Weights of a small transformer language model: hashed n-gram embeddings.
Each number is 128 + 24 x the weight over its row's rms, rounded and kept within 0 to 255. Layers, rows and columns count from 0. Numbers have three digits each. The size before them is the row's rms in percent of the matrix's.

# layer 3 attention value, 96x96, rms 0.112, rows 2-42, columns 0-95
080:125119158148120093129150130141112128137132186103130135139139116140131177141121143114142131140078123119108146075119189143140140150141134093126127136116190070109106092099129129115149145149095084101122143079111130130131123128157101128122126168169131139126134099140163136147104100152078112110
084:145117154166109117157068129134101096134078121126144125153127150175095118156109138104136122112135133144133176089125116112129123096143195133142137117132109164133109144136101107103130150103136092123136110151145121102154108175147092120184128108131131124133135111142192138130113114103170148153
101:114124082102135147139140078089137099115145171129112130082127114118154126127133093115134107167110129168103110124095137109152100147201112145119131117133160100154164119108100125117157115115089186125138127124135110139135151137127133112117080147110168120125122147154164125142132172180118112144
088:104126107169124160103115160097145093156120144147102105131141115154108143093090161098112100121199090163127130119159131119119103132128139155134167143171125108131152083113088100146121169102109148127148117101139137149125137174141099149106133119136123119122137126153176093128109157088115122154
086:103124158122131129139123115121120118125122158168110110156124114128106111103119105088132114122137112134133127087138159102141114132163109121123170126145153125122143120104143089056110067156100128126130129113153136120159127177139093136093127149157101105142094122148140176151131106059095083148
096:127091124130146155136144138125137092128125119139133139134109092122157157120121123129149130163113109172155106131078129116134089163137142191122170111138194090145079107115142102134086151123115087151106139152105135121179137138134132133104092109150111104123118149152190149125125133142128110162
089:115131149121117146136154121078143116132129166118066105135146155137071139182147118131116122137088141090097143104140169123127133137146144104121097132110089130100114097111130156116154129113109132108098138098122077111071105127128123145119136145148179176112129115111108111123137105152136074113
088:148135096132083113138088159140151125122133089118119135104117102151140127115114160138125129115168126125141127128146100154086113121140122144155179102129145120204135101121119132155138189135152087150167131143141178139127168135127122144147106114110102148129124122136185101116100174135140150166
088:150106130150112091160102140160119113110117110095169153133138129173141135134098145075139137154149097134134139153137105138135131092145164113142159156143173162130135159128110128124130159126135140147159111140158160151120105174155104122199124109129098132131084130145151147136092142116122180165
068:150143108137060134146135117106143116118123151111142113114136132153140100171130141117112168110129187151098135126108131121149148153150100121150101096104118064160112062109116133147197159125107143137149109122133132107116100109087123109139104139141155133119176147138155127154158154126114120133
093:126152144111119102109152109173124149130150116135145110099133132111146121119145189137151151095129132127127112149142120153114127148094102099145160126139146120161120108140152127169119191054092100102128179131126151131145183133136164109120138128138108140120126150110141090142155137196111111130
089:207097099124156126107134132136121122141107089109154145141109099144130167094115107105146136100116117107139108079125133101119089110159125137125149178127176147139126177117141134141145121174157058121133166126122085131129130138149099158113102119119116138120109151137164153145122137095114127134
083:121154090135171163125103100103132102098140135122123103116111134150122109134107093093130098132099097161125118120115100125125105127119125185106140144095116100084155100107086111136079106130122175110108117148161129140121131160086156130118107147095171127114150121136109124103154198106144112138
081:167135122099162152126150101158090133099133131122157159139094089151156130142130077116128110126072100176172115086064109076133119135159107102123145153105190141139149169129115122137142098124123112106110115153142090138131102120137147124116115139127143152125132135121140169124121134140121106132
074:114125115098148147100138128094126095140158140112094154157145111119115175151141070154111107135084068131126114089133147125122113143149160114126137164141095152141162130079091128149161136120128144134115133148134051143105104140110133139109151094106109191117136136155140142120123132150136120123
102:104158145144151114120125105115147098129118150163106091117148125124119129131135175110163165132138144166124104166143139137112120155117124190132128092142144092106075094137141099133117165109108132147139127109163149106168133153110139125152136123162137059125132114142171133144169131116170120179
074:111136100066169156096145084144121101121158153146142143114112112086152144099100123142117128153123095142149074119128136115112090126128150140144147152165122148171127157102110109138135125082134136126120150148119071145154150151141147118088109093102126143127083141132150128129142134142136076166
076:116137154152083100125115125148144116159107154144132086134133145142118145133129169142138173098166123150121114143141144142106122158130131152142128101135131126167094135121142119179117209111094112148167141083133144135162148159128103115138147149167101118143124119161160083167149123110126154166
093:137122092119129131135141135104128078140075137131110121133150110156125139159119130094135136152095148116117121112108144126165133127173153120089082132124179116084108106126127131135192103187152143126120113100116111127090107106182084148162099129135179132122147134136139158137122121149115143100
097:110103134144117134158125190136136119146107134116171142141108078125134120105108150135124117133185142142139158157113105137171152136162148124170141119181131129148154138141094122116140124159129117155160086109116161163138125148142090141159124132134081113155133127135165139118077120104104189127
105:181141100174088119144106115110120097126078113089137130126117124149129155135121135126145118147095106129129131088135124147111110103128157158116169125109147104139108106109098124117127193119131084115144166125113140139116167166136131129141096109123135158115149110148194099145101130165177151151
074:160146105159100102124120117142128130127074116139130104141145119164149124143143170115138178097125138114122106161129143129109130128141107152153123112096169109142078107135142140170130172132121087147168162111138140126139135114129158127188120139154117062127153137125179119148153130130148133185
092:132124121117140153142155119096126137146165168112131123127139094128147127122143124085123151104136110139110101154128154069134127142151093121137116131091155108116129112095122141158155151127090104125136115092145065197089094100109126130112140161141122124118097136117136181132151165096069134131
092:086117137142122161149136153034142097127125162121090122137133131113127122159114103141125126166136143125108114141123122116130114154147114165125154106132116091133114054079089109130125163110108133164094118103113139142139123158085129131099141139142147176123152107132125112136144134092164117154
070:134103119070187151110146100157099147136163124153150129119122129138097141100107104113101110162094078150152101104131157132122095105139147107122131162164106151092156144137107161135117092132122159114107118145127105156129104140112131162122165136110127184118138163110107174133127129134117137082
073:117149137121098096115125136107145150146159162142122098114102120108167120133148187125136137095166118157078091160143185133130139135104111135165128109157164122142145130119152132165146172110094167131158127106160150148102139119155131116113155147163108098134106138159131100132145143101080141160
094:112151162124173143126135096156104147118142166145115124151136148124107128162143092105123127105074119125109127091118152105132142128132118115100092132101094142056119130137137134113108085139123163102090121120141104106109099129109152144114138163132167111116127145105089160134176107129126059100
085:116125102121096121115126117092133135104129125086150140096112139133149107144127148153112152138157151127119135194099096143127135138122114133158139105116137098171146079128119130155150187109104164165142087137131172151107124095098146112136099122123149138123135121148148087130124183159106191149
084:166174123114132112120145053173134143109152145139146119127124140115126141153172112132142153125077142129120109135140145107111159163142129089138053098076174119117136165138114139102147126112125106114134131132122070118132094115140137106146126133132162122126110158124151144148158114145114135173
082:138143131132154154120091142146125132125118098113136105105116184158151136104082135111142112064154113130140103134137136117082093085092105158122174150133109114112102143157116112164093112115147104084144137136151146147145187143114130127122134138106131124121126127110120127109172202126142112108
104:127125149150091105144140147140136163136131126129083155121153124177099109113095161157153111081113137110132183094114077164107121060137117141138126134115094132132073089129091134134114162128095115107137141106157126107145123102139118178097139104125122143129107112109130108152111098100134125112
099:127076147085112136123139085130117139080124119089120146102154129138137149117152167149150178118140089094114091094163101094150165144090087094133172142139147089096129102138086141126105128092131129133141125133139155143124136102123144056167126114132118109115132108115127123135126136118123119123
131:168141118105104082115130096138132144144101109069121091101107126120091148130126140100113127150115126051143143063122178143110147126123122126165122093126148143136130152105132139083132108157126100145127171130102105096143119093140113121147119124120154150122140140120115088113108112141184141118
105:119139160151121157131094167099120131147133100124161130152185182182101134114125127123148154139152128114105109123138139160152133123057116131123085167095134114116127139108149133112065073167091127130142117121145145143121093156156130152129134137142134126113101134126109139126131112125138090084
083:106158153127067163146157131114128104115078137142142109111162173123141118125146125126145128111120126140098110138100125157145127113119133160121102125116125136170080116109181141172168117154141087124144151173109129105133127129088112112150095140092110102111147091121099149109163112131186122148
100:165172128131119108156126160155115194100112112090167113147129146117134139165128108165142149086123111169143151113136117135143141128135119146118172145134150081154142143151123134112130177144111149122135158159165199129130127139082126138167133158153103114133120081113123134154106110122126143140
111:102114180153123135126139141107094113130099118137142131126097127138144170115109146116137120092170101183105110163113095112105127146125135126158169093153145141111141171147120090128107159103137131111159103130147151122121149169148123118118191121185144102093085116141107142169141122140116132157
111:138150141115136154133115120118140120127145106143130144133125064150084149121123163118148165142102119082126140144155160127140128118148129139130079129110160092159152142095171135127167092141124142095157121117127077160149084083132132126141131141162151109121081136126071133115131110070143104140
103:140139147142103120146152068122128141148140150130120159121119087127172142138087148122140161125108097129147162138138144120120082127135117145141136127185102124157130094144103108088135130099137117133121101117116145090157124162074156127130136107196135092158151150160117156118139130123100117185
107:159163172143123125125127104106152150135151123133151168148182099166120124126135197105142192125108103083110115136129137141121143121142133125122069182116150114151118130105135125133154100132115124104138073115134142128189113087112101124166131136136139120125100148125113130105141112107109110115
105:143129092110091132149141119116123129088132125094157145140158134163124121132152135187131154077157149126143141103115101130124141121156146131131116164144113115143122128148126144177139177153177127157133124128193167143142152112113100129149117139083072131158169115141160116164128110122125141094
# layer 3 attention output (transposed), 96x96, rms 0.273, rows 2-41, columns 0-95
081:145132153147116108117110152107128119117112138148140153146136118110087129149140091118143074141178158119167108119091081130143147124137099124142142115150135158106088147094129102121108115154139155139136132095104121154095148134118119165133138079147118135176122109071120048148107121095129111132
084:140118089109158125123142101118150073120136114145099145090112122102159162104137151150152156131116139106139081137093125172173159140126159140120123144131135099119057120138145142132124150132122162093161094118101140159111137112163092129133112149114157099145101146102129136090081138170109122117
097:150173126115076111170131146128149112074114144130138103090108098139110084139096161157140132113136118103097088094128125170123139137102142164115163151134130103124084118112110125144158134139106150137116142094170135101120132160109168157112123124139097100128124123111112175176173122110139112141
090:153149116145101090103127118144155134090160119124129098112086122121119099127148151151118177151185149105124099129106127184136153132112115131125119083135095085133070125120155145102148078162154168139135117143124126127151137148082117154115146139153142122160168115160134111091137122133151132146
086:140154100181129134126107089087153115119101131181105122131126132108131124117152118118109143124155158072051079111108085139099160088114084118129155116117118117100086146106112152095146135134123150105124137117112140136120132144134077132109124143120134102164169117103106117105113117121112116125
099:146139128179104106125110144119121124117141127149126095109124172097081097153156148158095174153114131076120115105148128170106157140113160102143161106091132157128098129097080147143124142118125164090127121105145137148104085139156093133098128097106132125128134103104124111190147128120114130121
082:141134126094072152124142133123144165101136150098138190126159116107146141134116127134144086169155120202139094118082097146159127123141095166123157169178142124133143126130147112115108131154100145129112107125089122104137177115118123133135151090155126103136119143159124143149132099129149115152
084:149123160094166053142133128163138124113173120155079103129116149144135102118137139133128159152099143118135126163118157121128138127125189106151089171132136121143098119140164096136105085144160124120117121126191103152161130125113182136101103129156157102151116128121133117122137149123108136129
088:151149112108139093126118133123146062141117115145085102105126087122134141092121139135146110113118156132141105152100106141172130151141169132149097104129105081132098096144123128133151144144144109115171118113130138147098137119137131172126105163112127158112146135060144094089067158160134139129
074:139159157102148119137152110153086162093115148146096118120102124153113131121135106136147110145116119163149127096136157117116122090151110171155141203147152126146142144135148094110128083165112149112106113114151142136122163155136154136117104096156149080143092176104114152143143126153172112137
094:100093163149142071083118163152092181141115134104138132130132167137083111135127072138126149131109143154158164148150140103130110125139137123121104139124124157125153122106182095161106134140166138162091124147118114121094094102109137084137113103121116142111149124130129090171147110111134147109
089:137101136102089126142082134111186107109139128128124137162135120130112120099153134107120112138129157082103126129139106131151150172114155104133118072106143124116119146135098165135132124145117122103141111096134130124111128121130136167130144123131133164176128111076117052124100124117044119117
087:143150080143082146171130130149142090105145137096131124112122124127124090100081162157117174107152111103096137086101137163151144114117155135111146099145127097142121093122079158090160122131090161133130127114152132124128105130089140139125176165131138123105143124151134182139166121125145110131
081:143149125154097161182078164110183070128119153139131108120130121120104134122102127125140171107121129084112141090160132145121141155109180149129147116115137118117085109108087140142126125110102110094139131087136147122081132110147150160132136132122117149139142133073137130175141126112081124124
077:148140116110093154128121174125188118086156133118132116132128093128131100094138138140157155153135110138134110085122106168106162182091117152120148114127123085135074117116106134138125128098124105131121120138107112157136143134145128187106180119146142155118158122140141109165153098140083140162
103:106123133139129098069154132149102142129125126131130118110117162105095096116119086169072134137147151096128149117124130156131118111137123107143139150105106151147151126114127128113137146131126208129103096138103139150110064157143073067123121116078124107113124127147137104131115129125167126103
076:130118118143076120091100181133168124107152121099139105108124137120112106119124164160123163133123113086094129118155129170117139170078144141088128098114108108114121110110146149179129160111136121148125125121132138119106079121153152128113116130114114155101167114158127138177160104117066143125
081:103105160145169049061152121132098172128139124170117121134130132133106112099180090134119141150147154119148125134139132125126117114148078089146123146124117141125110146141165102137099070145150161146109106135097131142116125136136096115131113078120120123127121124126137070109122120157137127115
091:175157119081062151160129093114163109105121139135143149116125070108127144152118151132139066126149110141165097114100106133139134160139132150157152123141130125122137147152092128108157132140097152103126096092130148128118130160134144164122115120141097105169096133090116109124077154123134107144
095:155154131126137112135125089112115099136120121189128072145100113141145152147172164125132131106144120113144107148140139121085132131130111134162109123106111127126057148136139115142141092114168089108192153119158136155146174143132114164116103133117133099168124118108136129074124152147150147138
106:151121137112120077136145130144167118103173136113096149101138138114116111137123154145147135167114136127137099133062127161207142153136192118131119117140168125129070139106121131125120119150129150143134105110148102142122134129119141146106151102170146124163089116075117104148148133145101107129
075:112118161099155077099149132160111144133111138143120132128127144118090116109116046113119115149124148127150143139124144101136100137149136102167124160116130176125191131132129118123107118169126167113105089129117130151091108149142108084135108081111132132137101144097134076130111153156139125087
089:146150161113082122146078156136152142093107123130139079174123096142099120088139072114097094139164161113117165088134129136116125111132093128154121132138104128146139128118097119100123074153113115115122125106099147108117164144117144178152135105124121159134165133111120085121123107106159096121
089:145183117155094131151129119146124150087170141116086120111140147128138108132150154164104151176127095149116100088109141187104146090148112124138166159129136125147100132103107126089129074120114163130121137115142124141162156136127104143101151099128146105104133125165112164133163120136166104151
077:126129115147077180141096152115166092110143119090176140161134077145126108113109144153130120099141124130109162118119097128146151159101143169094134052128114071118129112121109132136165115127128100124150119134109125095134138106101116161148150136131135158105163132141123127110154125094090143138
076:101107168125164083073131146142097163148119125163113088137116129142096107107132088118116127117179165125133137143152121108124092108151056108140118153122093119132139127139164086138110092152146133162107146140112118122121148165099142111144100134151102117121144138131149068135116120119168125121
096:111120087142100203130131139111122113120077144110170178151152127106124137107085089125135113106156126136116146090110106119127126107127097159108154112144128131109183113113093139094125157133077148120110121130069151113115103113124095098160164138110126134103147149137123143144117099110139117118
084:126165146135145089141135144177066145129143120132102088088114131162122104130114133135144133132109114156175141118154172120133117110142136147140120184139130107168121119137150096133131085129142101134132142114186114124134141156123179158121109125150130116100094152130150167143168151148184133150
080:080105151127141133104131176139123121126096132146151158121117125126142121087090059121130110108157133112118157098136121136134108127118121137137153177115146153141148133113123105167121167109113121126109134131104151125082127144169124108157123086116091116147109148081145105189097103108103130075
087:141082096127109115146117119136150100132154123090148121140126130128104110113103148139097149119116150097106155155119140132156147124132184108088080061152109110134158104119135156121114080146104148149124103115137127110117074099081147114150140174117128153109138103163098124075140108112122114132
104:141105128110061144170155131092091114144126118097130107131137093108089123137149154125087103130140169138128086123155122160153137109110123117153182135125110119172155114138077085147116136130160103127126160182102122116121121133117136166137142125117143092121156113094143109134114105123090105156
100:113122128163139138157124117128120114120114159118085118120166152136171149112150113123130092098118099083107159135124138139104142123162176090180142126088135104149127160161115119157148152115110128084103120101138148149123175177129160089123161124099122110120175124145130083162149144144143109127
127:163117118130111134142183125113151142106125137147117124128131163124085148121138136102143146086146155160145138149119106106116100146112122100134126103086103105088096126185135099130157180113144118161114139087104125157119090097153133180139144125120151140084178148147118132118094136123109166159
106:093167145149100129141142128101129133144095098099171106170127123103150126089126118108125109126103157133131095150139177118106101117118153160133135121127125166099122162100111129116125115109109112104124147096132158109123138117071101086157169129155167144152162134150077115115146081110168134107
085:163125109139017117129135110114123098117099128104143113112135135134130151098143130131142127105131141159139146119089121119157176108152132138176096129109086133164100164119130125106136105143115121184111118135107149090149113144142110135142122128114110099087157130167103141173118115111132108129
096:140131129119103126106133159146093131113116136093130095110142094108153118159118127111149124109159109166148152139082066129123162107118166143164160152118112175130089132120106125112107152165121130088101155175148150140123178114111152122111146141067125128100153113120102111141138174113109122136
102:111119141130187149140130131138128132129139149144109129153154101157114115142139166112140105147133137142104135104110087073132131162169112142163144151157119117126163137090134164121087116106117091114161114092141156150146121138124145101107130147067104119176091093121144134097173140150146083116
107:127140138115129136135147112131131121184151126167153093128117173121181156107139134160155135116086149118153134146110110126094079145128165123129109151090096096111124131139141154111160092100099107103118128136123108143081154097125123140145160098146151095146118123107088163080134091082122133121
101:134118139116133145145115139147106136176138165165095131109067132140125146122155126096106122154134117136110205123087140112139117134148156109152154147146103089108131124133109166139139125111135132127125132161161090116146126096122138169080169140108125118139114165109160123098158163130132066155
107:119133129116112127140128119120113132171117142135120087124122149116179149104157136109103103102077149115132144149119135171109112138158173133146128112126118163102134174133149145116162103112092092088105138144123082138116129112107130115142175090148163087139139181117095163076134117101127097136
# layer 3 attention query, 96x96, rms 0.119, rows 32-63, columns 0-95
117:141147099083091140145098128115177115144107094134112160147138150102146096088077090095154123137112167139144104106110173106127134141144159141156133139073128146128129129155112158097152139101147117133132082143143116122120139106133143148117125163105170142083164094126128101166113144122140140157
088:141096137099122116125134136137144134147129108120128086148135093091157101087112087088128133100134172154159130153112143083122124149115145146153134122120149173164156105138163145096126155117114126095118103113110065126086113100122113132134111147107140107114125095107174079126155160127110146172
090:107124113136128148124101117117177124178128082148119146146163158099148105118088086087157147125102154149147100114130157100155118166138143141144140157109147144112146102132115162087132133119151155133119061144122111172123143097155154162088120136129166138099123103124151106143112156119137153156
105:143107137136132121113146129099141158074152153124130120106111091153091164143132152174097089108127116101088114109132119147105126086125112145141095117138121108134116163118143089145137125134123127156137166117102179071108113142094108089123180141129102144152158149165108160105138109111165117111
147:071128115132123146133107117085153117176131136136167168177159131081112142134103108080137155133091161141125108120105156093143113167150131157144130175110089133121142096128147153127110132112150105125110094107094110158156120103148161144136121172109134116106169106142133116126141150138136167142
100:104106154133102157159188156168123107123089125161086160137130123145128141164121142167148119099161105119131154129118081121128151122120097131142127104148118139104122094152087125155125136136141071145125149135082161110117148179179125126127147137141118123123142134123144135166148126078120091097
096:118106150107160127146092113129133131128172156113128096127107104091121131094118109099113152103098144105151101136128119123096090159106171130128130078081133114155135126134181097137140130116099170130095120102174057135099111119140124127109078106126157128129128115099108120129149142156089117146
103:155148110129154103121117119120086152108133118109135112099134119135107063147136125077117122165117136170112120126159156158142125134103149113083117134089159119128158142123134109081137135140145134103108119148170097126122095090086135154148075128139181121146090111145123138126081114175128133146
080:124181109127093111138111137127145116152100096130119146151131129088137121068078088112139148143107159113160117122106163089112158146151137132178140143102106160126150133161122148110164145127129092116119112152116110089140147109137146157097124170095182139090163103128128110130106126118121158149
085:133154147118124125129121111103160125163094099133108159166145155088157125117082100077153174141103168126125138115108139095124155163142114162148145177098126151121112118146110154087154143123140115081124089133161136150134146123151139155096120148098150132104107102114146104145113135080133160148
099:170143106095111133104121143088154138144151085109134168138150124118128095096100089097149139116099163145112130125142152119146154146138150142163101163106116162149140145126130161101163146164163144104145096117138130150137121101130161132087122157114164129102190084116133117134116143083131168125
064:162149184148104104130137114149086127125144163113132088111109101177102156162141154172106094128150118118109137151115091145145144105135129120138136110173119093143143141108130103166113134144118129153146188146128145113158121172130109085158111084124090107154112167130125118094139119143112128118
111:129119121131094106127124134137149096154127167120141141105157158159125166143117125119115102169164113124112140101084131107147173114114128104140102134167075158093143149110096146140114102128147125137174132159102189115144131136152113134156137171119095154137114176127084118159124162103165139131
100:080113142151100150144125122149135141130130116089125171159103124082153125117097115159145158100130114078108161092126113137088150164092093156111106128158126121111161140144112151120103100109092124089138167160112086141157134081135115148081127153155139136129140126168138110108123120124104140100
095:071135153119109147167158144131130103130082171149159112124119119141137138154132108118149146153153138109132111132102124116113151136138112149115091152100118154131110113132128172175143121130176083128138120116141127138113152108143126145141200168136126111126154174140139136154171113145188174141
096:125090159107101121110150176127118102125121086135110131088153093166162118075118122106139117109124107121125094132138118127163120129119114127154137113121158162149120124154150137152143188117149121091154116117122177154077136170131131097135118146110131112123094069104139162112109123138178108121
118:167114110121099118124133147124120108149120151096137172155166195148101126168143145154131126142149126133108141093108135124175177128116109119152129165166121137087146158136080149120097133145115112139143148131125174129165109157142156131154137149106102141124119113153081155113129109085176127122
124:111124082121087155123152144106140088122105139105146178129147142134138142158141146164157139143195104128138116140096129118166162123133079135156134154177107139109139107125087152140122106111148102150158154141098148149136144117159140131113149145132102133114102148135096117152164159116189111108
090:115119087137116169102137145113120105152119132118131183151145135124110134175142120128118121143119133151166117138121159093127129106157102170177097166144103131113135115129138142130096112119153095156128118098086139142143141125147148146113185138133110139115130165122124145163201151072115170115
110:133129089129099134129135109135190130113092161114153174148118136117121146162152144163149135144166129091115135122095147139175154139126091147157128166154142136164129128115109177138122125124128099126146155128116144136152119138120165079128179155121128131121119132127121110180140146089198144111
150:107125107149131159115098090086135134212169142118125179163125149111109143154132118089114145147081130117107109128112166122120119169139138132128078159113098131137149132122121156126107130139117119131102135115134112129167105134123153147127090172110132150115134110158079146101145153121160174123
119:087120115126106142161135118081156103169132145115149137130156120153102168160112118132142128145151105140117112132087130110152153130148124154172112167163086145111128088128107142151134125115169097149156114123054176132150142116181136123152135151132113149137121131154098105122142168128165126103
095:188135133128142140100184162158097110101098093168145117137144111142156093129132134137157123086108164148131120131155120107168141127126108115120141111133148124129108115144144106137125185167128088132131140141121138121130121179097126097160129126136161094125145110105164143171091106090111082134
127:153150124125128109111078088104158174159182156099132132147116130119128153122153109103104140110096149112097127089135167122113117141131139125121090155101144135190149164136139168102118127146104136122122099107143121130149097131142167124121119142126139157141185112127091113087131149121142190118
076:106149150134095085150078064146145155128137166078127134154097136095100137103130088125107144127129110062134141125113125150087102147113128138112104107099152134148137119107127150129131126122083151094101134162150097121138117114137138108104140134124132163154134123179102100103146131163130109090
102:125130113110087102132130116174144161115109121083150124136102129099140142096140097156130117094167149092126163110141132119101114129153099127147135132169129133183107118128147174139137173139066131115148161141133121124126114161127127097104174127119104138140168126138104111129183100092169117108
112:090134135155154147165102092084168144148140165123130149129130159105092148177097109112104147179102110129119127116104149149098105142157128136132131152128089117081139125132095117132119100114156144154127099135129135137183126097154130138145103114100107140120126125191118104103107151181145148134
096:177168122173090076119109154157145147099123122094085110106122131106138119096125132141070088146122115110118153121172139139153147111127111117130125134142123126132116179119113183090144131158100138080153143118152153104089128137120090124152117130164099125154114146112124151090103122116129139128
083:154131143103140132127173167099120093122104094176111111126158124167105090148112142123127122163091131171133099128129174139172149113125120113140090146123160133108104125140102114128154137131198111142151111114122150126121151137123136158172091160118139116097127108092125163136076146105120157129
111:222159150111139098104130159159105115090119111130116103098109138126140108088149151146113119128125140142119125133126122129155177120105139101112149124127173144126134171114124132098127125163122184107137143121150109117103121146075120133126104106092130109152093130104137124139098090102103077124
100:072111154140105126146138147089117124128112099180113119105134093164106115141134141166141127156119092153145153142107162154143121108135140155140118130152159119079111096135115119127149114077157112140156123118091132128118155084155097165104092151139151119128087139139153169078137124139143163144
099:099113118131111120144087099095140121174141190141090143148136152109108142140121142094090126181132138142085142137091136089108124115129125140115096145107086136118134153104092155107133089125132106108097114108137141128153138086137125158123125159128116155127108165157126111101157172172161164131
# layer 3 attention key, 96x96, rms 0.105, rows 32-63, columns 0-95
089:092114134126095143164119071081134097119148164146112108145164152132118166178136089165161162167129151122114112102119117142175142169141152143144114130129147155147114149113141137160113147135116162129114122088159132164113115133124135152112180188134118129137141127134117143150109100115116119162
094:115139146086062178150089121120171135143145140102140153150169160118120104088119121091144117133084176099151112114097147119125115124156132128172086122105115166124129150135164189119124153086103134124142126139120138148128139124116127116095118158118114145102125110150097109118135153126133162153
112:140171119100081104181104130138151121140123101122128143177148154097156090095105115085161136166107132127153126105100167099146151132145140094159139137112135160115131132170116156098120123091136125091144100166132138147135142140148150152106129176111155108096127078123155109150121145131106116138
106:119110146186183111069140134132101154126150161122155125094095080144110146150165157150081137123132074152111169130153102152112112139106102113104114107157112109127144137117119098144087111155101129119117157099104130121120132114126102143128142087145123114156106177133113148125113113128121116093
092:155105125136134110096083115122163106177131109159062156160127110147137132086127124082138150113105117120124079166137151133143129141082114117146147145141142159150116155104135118119109150139108086103133115096141151157149134080141115139090166181127141126120108095130081124142112129122116152142
094:123152139132106127150103166155147149136087083132143132144152163137104097092095121139132127130161156114141139125152141144159161115127135132138065172129114134107126119183112145120137145167156097098169124132134124101119091157121115130162124084117082085149177095147135129118105116130136132086
080:139138127108127131111110117099122139142098125089114174155097086109168130126146142100117106101112161109152105169106128128118080125140127123145160105105109173152166128117121131111152149100109144110154112086105120112120138074152112103117149131134143190075110149176123126140102168132143166132
092:125148157103146150127151068107112137124150151161136169116131102110131129127136134124158143131072154142103098091058131057109124148120140092119131089117148106138126158090137136129110144090106164159137115127142092152118141122134134097106103140142143143134110124122154109106160167123143132174
123:132152106095066150169109133114158110164098087130132152177171160107158105115085111102160152138127170127164118113102165094153148149131141131160150160111132161126120126167135167116142137105142116126131097157152131149148130134140162133104122162116141138087133079127144103131117132131129144138
111:135157097062080117157095156132154121127122116153118119164154164104173101109085079107164133138135146149171124125101153099138141137152141134166144164110155162129114105168126142124152155109157115104143114161138121130145140152123178150133116160102143108098124109105165116138128135124113142139
098:148096135181176113095153116139079155112175158139124113086100102150120168144159149146098136135114104167108129131137098130114098126111121110097125091164133090120146139120098100123097097141092108136103148116120135135129134134120122118147160059132157093144109173128133142134151111146147106125
096:100098144152165162111176126099098125091123153125131093101107103133077133156154134160095132113135139093108116141138102129100080106102106146100116104131128080115110130086139104131114094145098153165087150115130105094119112116113106104149098087156115147160120172121116127105125120158143136135
108:093145132134144131148155125141153129124111141111113096091129137123086139145179135162096127112128103118103143119140106153127157123104087121093067127135126083089116147169139093159127072154118114146107141133144129097108119139149095147158109092151129083165133124157097145119117098143157092101
102:132141165103096123111097131136135143103114129076164083123130135165109132096156093174098109131150132138130136088146102110144154143117123112186155131157157113115178129181117131114125105101098126124128139157112153134136096153132160096111174113098109117097117114126141115130072111126135089129
087:188137127140177128109127094116125133142157138148121153094083137103150149125134130193125096109159091137127103119113094131161160107134137179126147120135157126124163140114125105151120169138160081148131158121169133137117118136146099110148131167094052125138125138132130123122138094104132134136
090:055135123133132133127126146124124142130117106137168185149085140150128107145134148159074141112114143107154176084131116108109125158132115109153123099095123147132141133153118125148145121120154089124096184164087109116133169123156153157123119096102120091135102124138137116144132111159156170132
088:075132124118145075128149134112156105103099128147129082152137102120119125174123127141140176146158105157087146125138114144146133149121128182132115132148190107135080127139131115080079127131145141143106101130126117106143142155115136087136152109121129122151099108076133159128103165110109152141
092:084128150126120125175112131156149105103095136138129087142159188150122121142137120084144161148129127127141089122126127161159144122105133121123115153128171118100075164157134119087109097132126146124099099131159176124169135146125130095175108074148130097141132124126146133106143154156134155149
095:104117147134138104191076134130153123116129143136125108142145161121104116128118144094173155132159093143137101174131136171159124123126144161119106162129159126095109163100128116094104124131121150103089059087170169126153123146140111108154152100143133113130136109121110159130135166121109114122
074:133089086121126124126195098094140096112153108137140145101122125113143130171110115113132120112173126139145140088131109128128141105134182132104105118134154127126114093158159123153110140140181111140109128135087125132128137136089148124166079123121090112156136172094151131086149118122111140071
105:139147126126091118081122139165083175127126141100139151120113111126158122183080138169128078107139106128121157121135119124141168138150098141153117148129125126156166101157087172127147162094119109107153134148088162085101108151114106151125128114104093133101143110147136098113127129112157118114
076:113149092102141119147153123161152120105089100115123115137112134115106119121155111185099139141097136084152135056157133148111150144079122095102116115121130125125069171139127098121101103149139127140139162148125107113115136117156104157121089121126127125156146137126062113140142094155129162134
081:060105132159132173136141185132103110157125179171150119145157117125125141087094119104145149111129128150146099163137110109114093141145166115084113142103111111113121123133121143139160116158128135133127109100135132110105091143102125154136120082150134084142163083131120146147150133165161137115
103:138127119103127123124152126113129136094124106093136144142074077135120117139112112183099092094124143102145142101132105138115111147137143163159158092131149146175145137109115137111104187103129147117154142143085136111108156118128107118114138168089107191098108162116131101124133127089122169116
084:162143137099120100138126122123104141075096102081143130106119105128150120157120119165101080104147137118161177082121101130150128131111169176132142103156099131166149120105112121141142164116134147121135180144120136122129106103137142107144151160108076191117135163142148125125131150108147113136
106:117102100102084129141121163137102141083098106104131123146110101126125125127111121130114115086182129095176187069129107151119161107115145187145128115122152153171140098123136137143130157143162106120112177145128179124123140144109137146149135142124082155116146133109129121135135133104108126095
081:145155150146176094129139071109178138112127117089108096110125113145092157137149098136119135179092099139084123139151110125114093140127116097136140146159128101141125128121148086150105110142112118147096125160102108158122103091118145158099129157142133144147127172130090121132158146182100119149
092:090135130098082147181107146139093114114132128144103112141123135125110115166149110122138126096152136108117191092090145112112159137103086142131120133108140099136138084101151155171151136082136140109138131168126126104156169150132176147132072137147124122124101068118126129116124111119111129134
096:113127122148167126117126135104118111171153147195138145122149147124165142159142156118122178138133087179067108185151122108123131141164126093115095116127151112094112175148111120107107119114143098137111098100132141120158135132108143113132123122155148067143117097132149149111130117159138113141
079:066108126119121138142126117112124136128151149149147119134156156120150116183111117091148147120157148165106122152098132150148076136131157175130117125119166124126101124104140148114123098103115172109094108123158132137133168134109116066093102136143131126113094094101140127105117151125111198151
100:155153110152124119088082109127132151131129084134137166115132162138169117127135160137091141146146131120098130134153127097152175112135091060141104105084159121094122148143106151121095124078128090104121128123127119130163146089139137124149150148117104090134073094113162105106133117135126130138
087:164127143111160107126153114120148086136137129102116125097125158158128157141146113114102126127135092142094166182142118152108124147136159173151118121178168118144142148109177119116089119115111154137080107118163149155152147116106136099093145178151142139101115118106098126131150118091083114143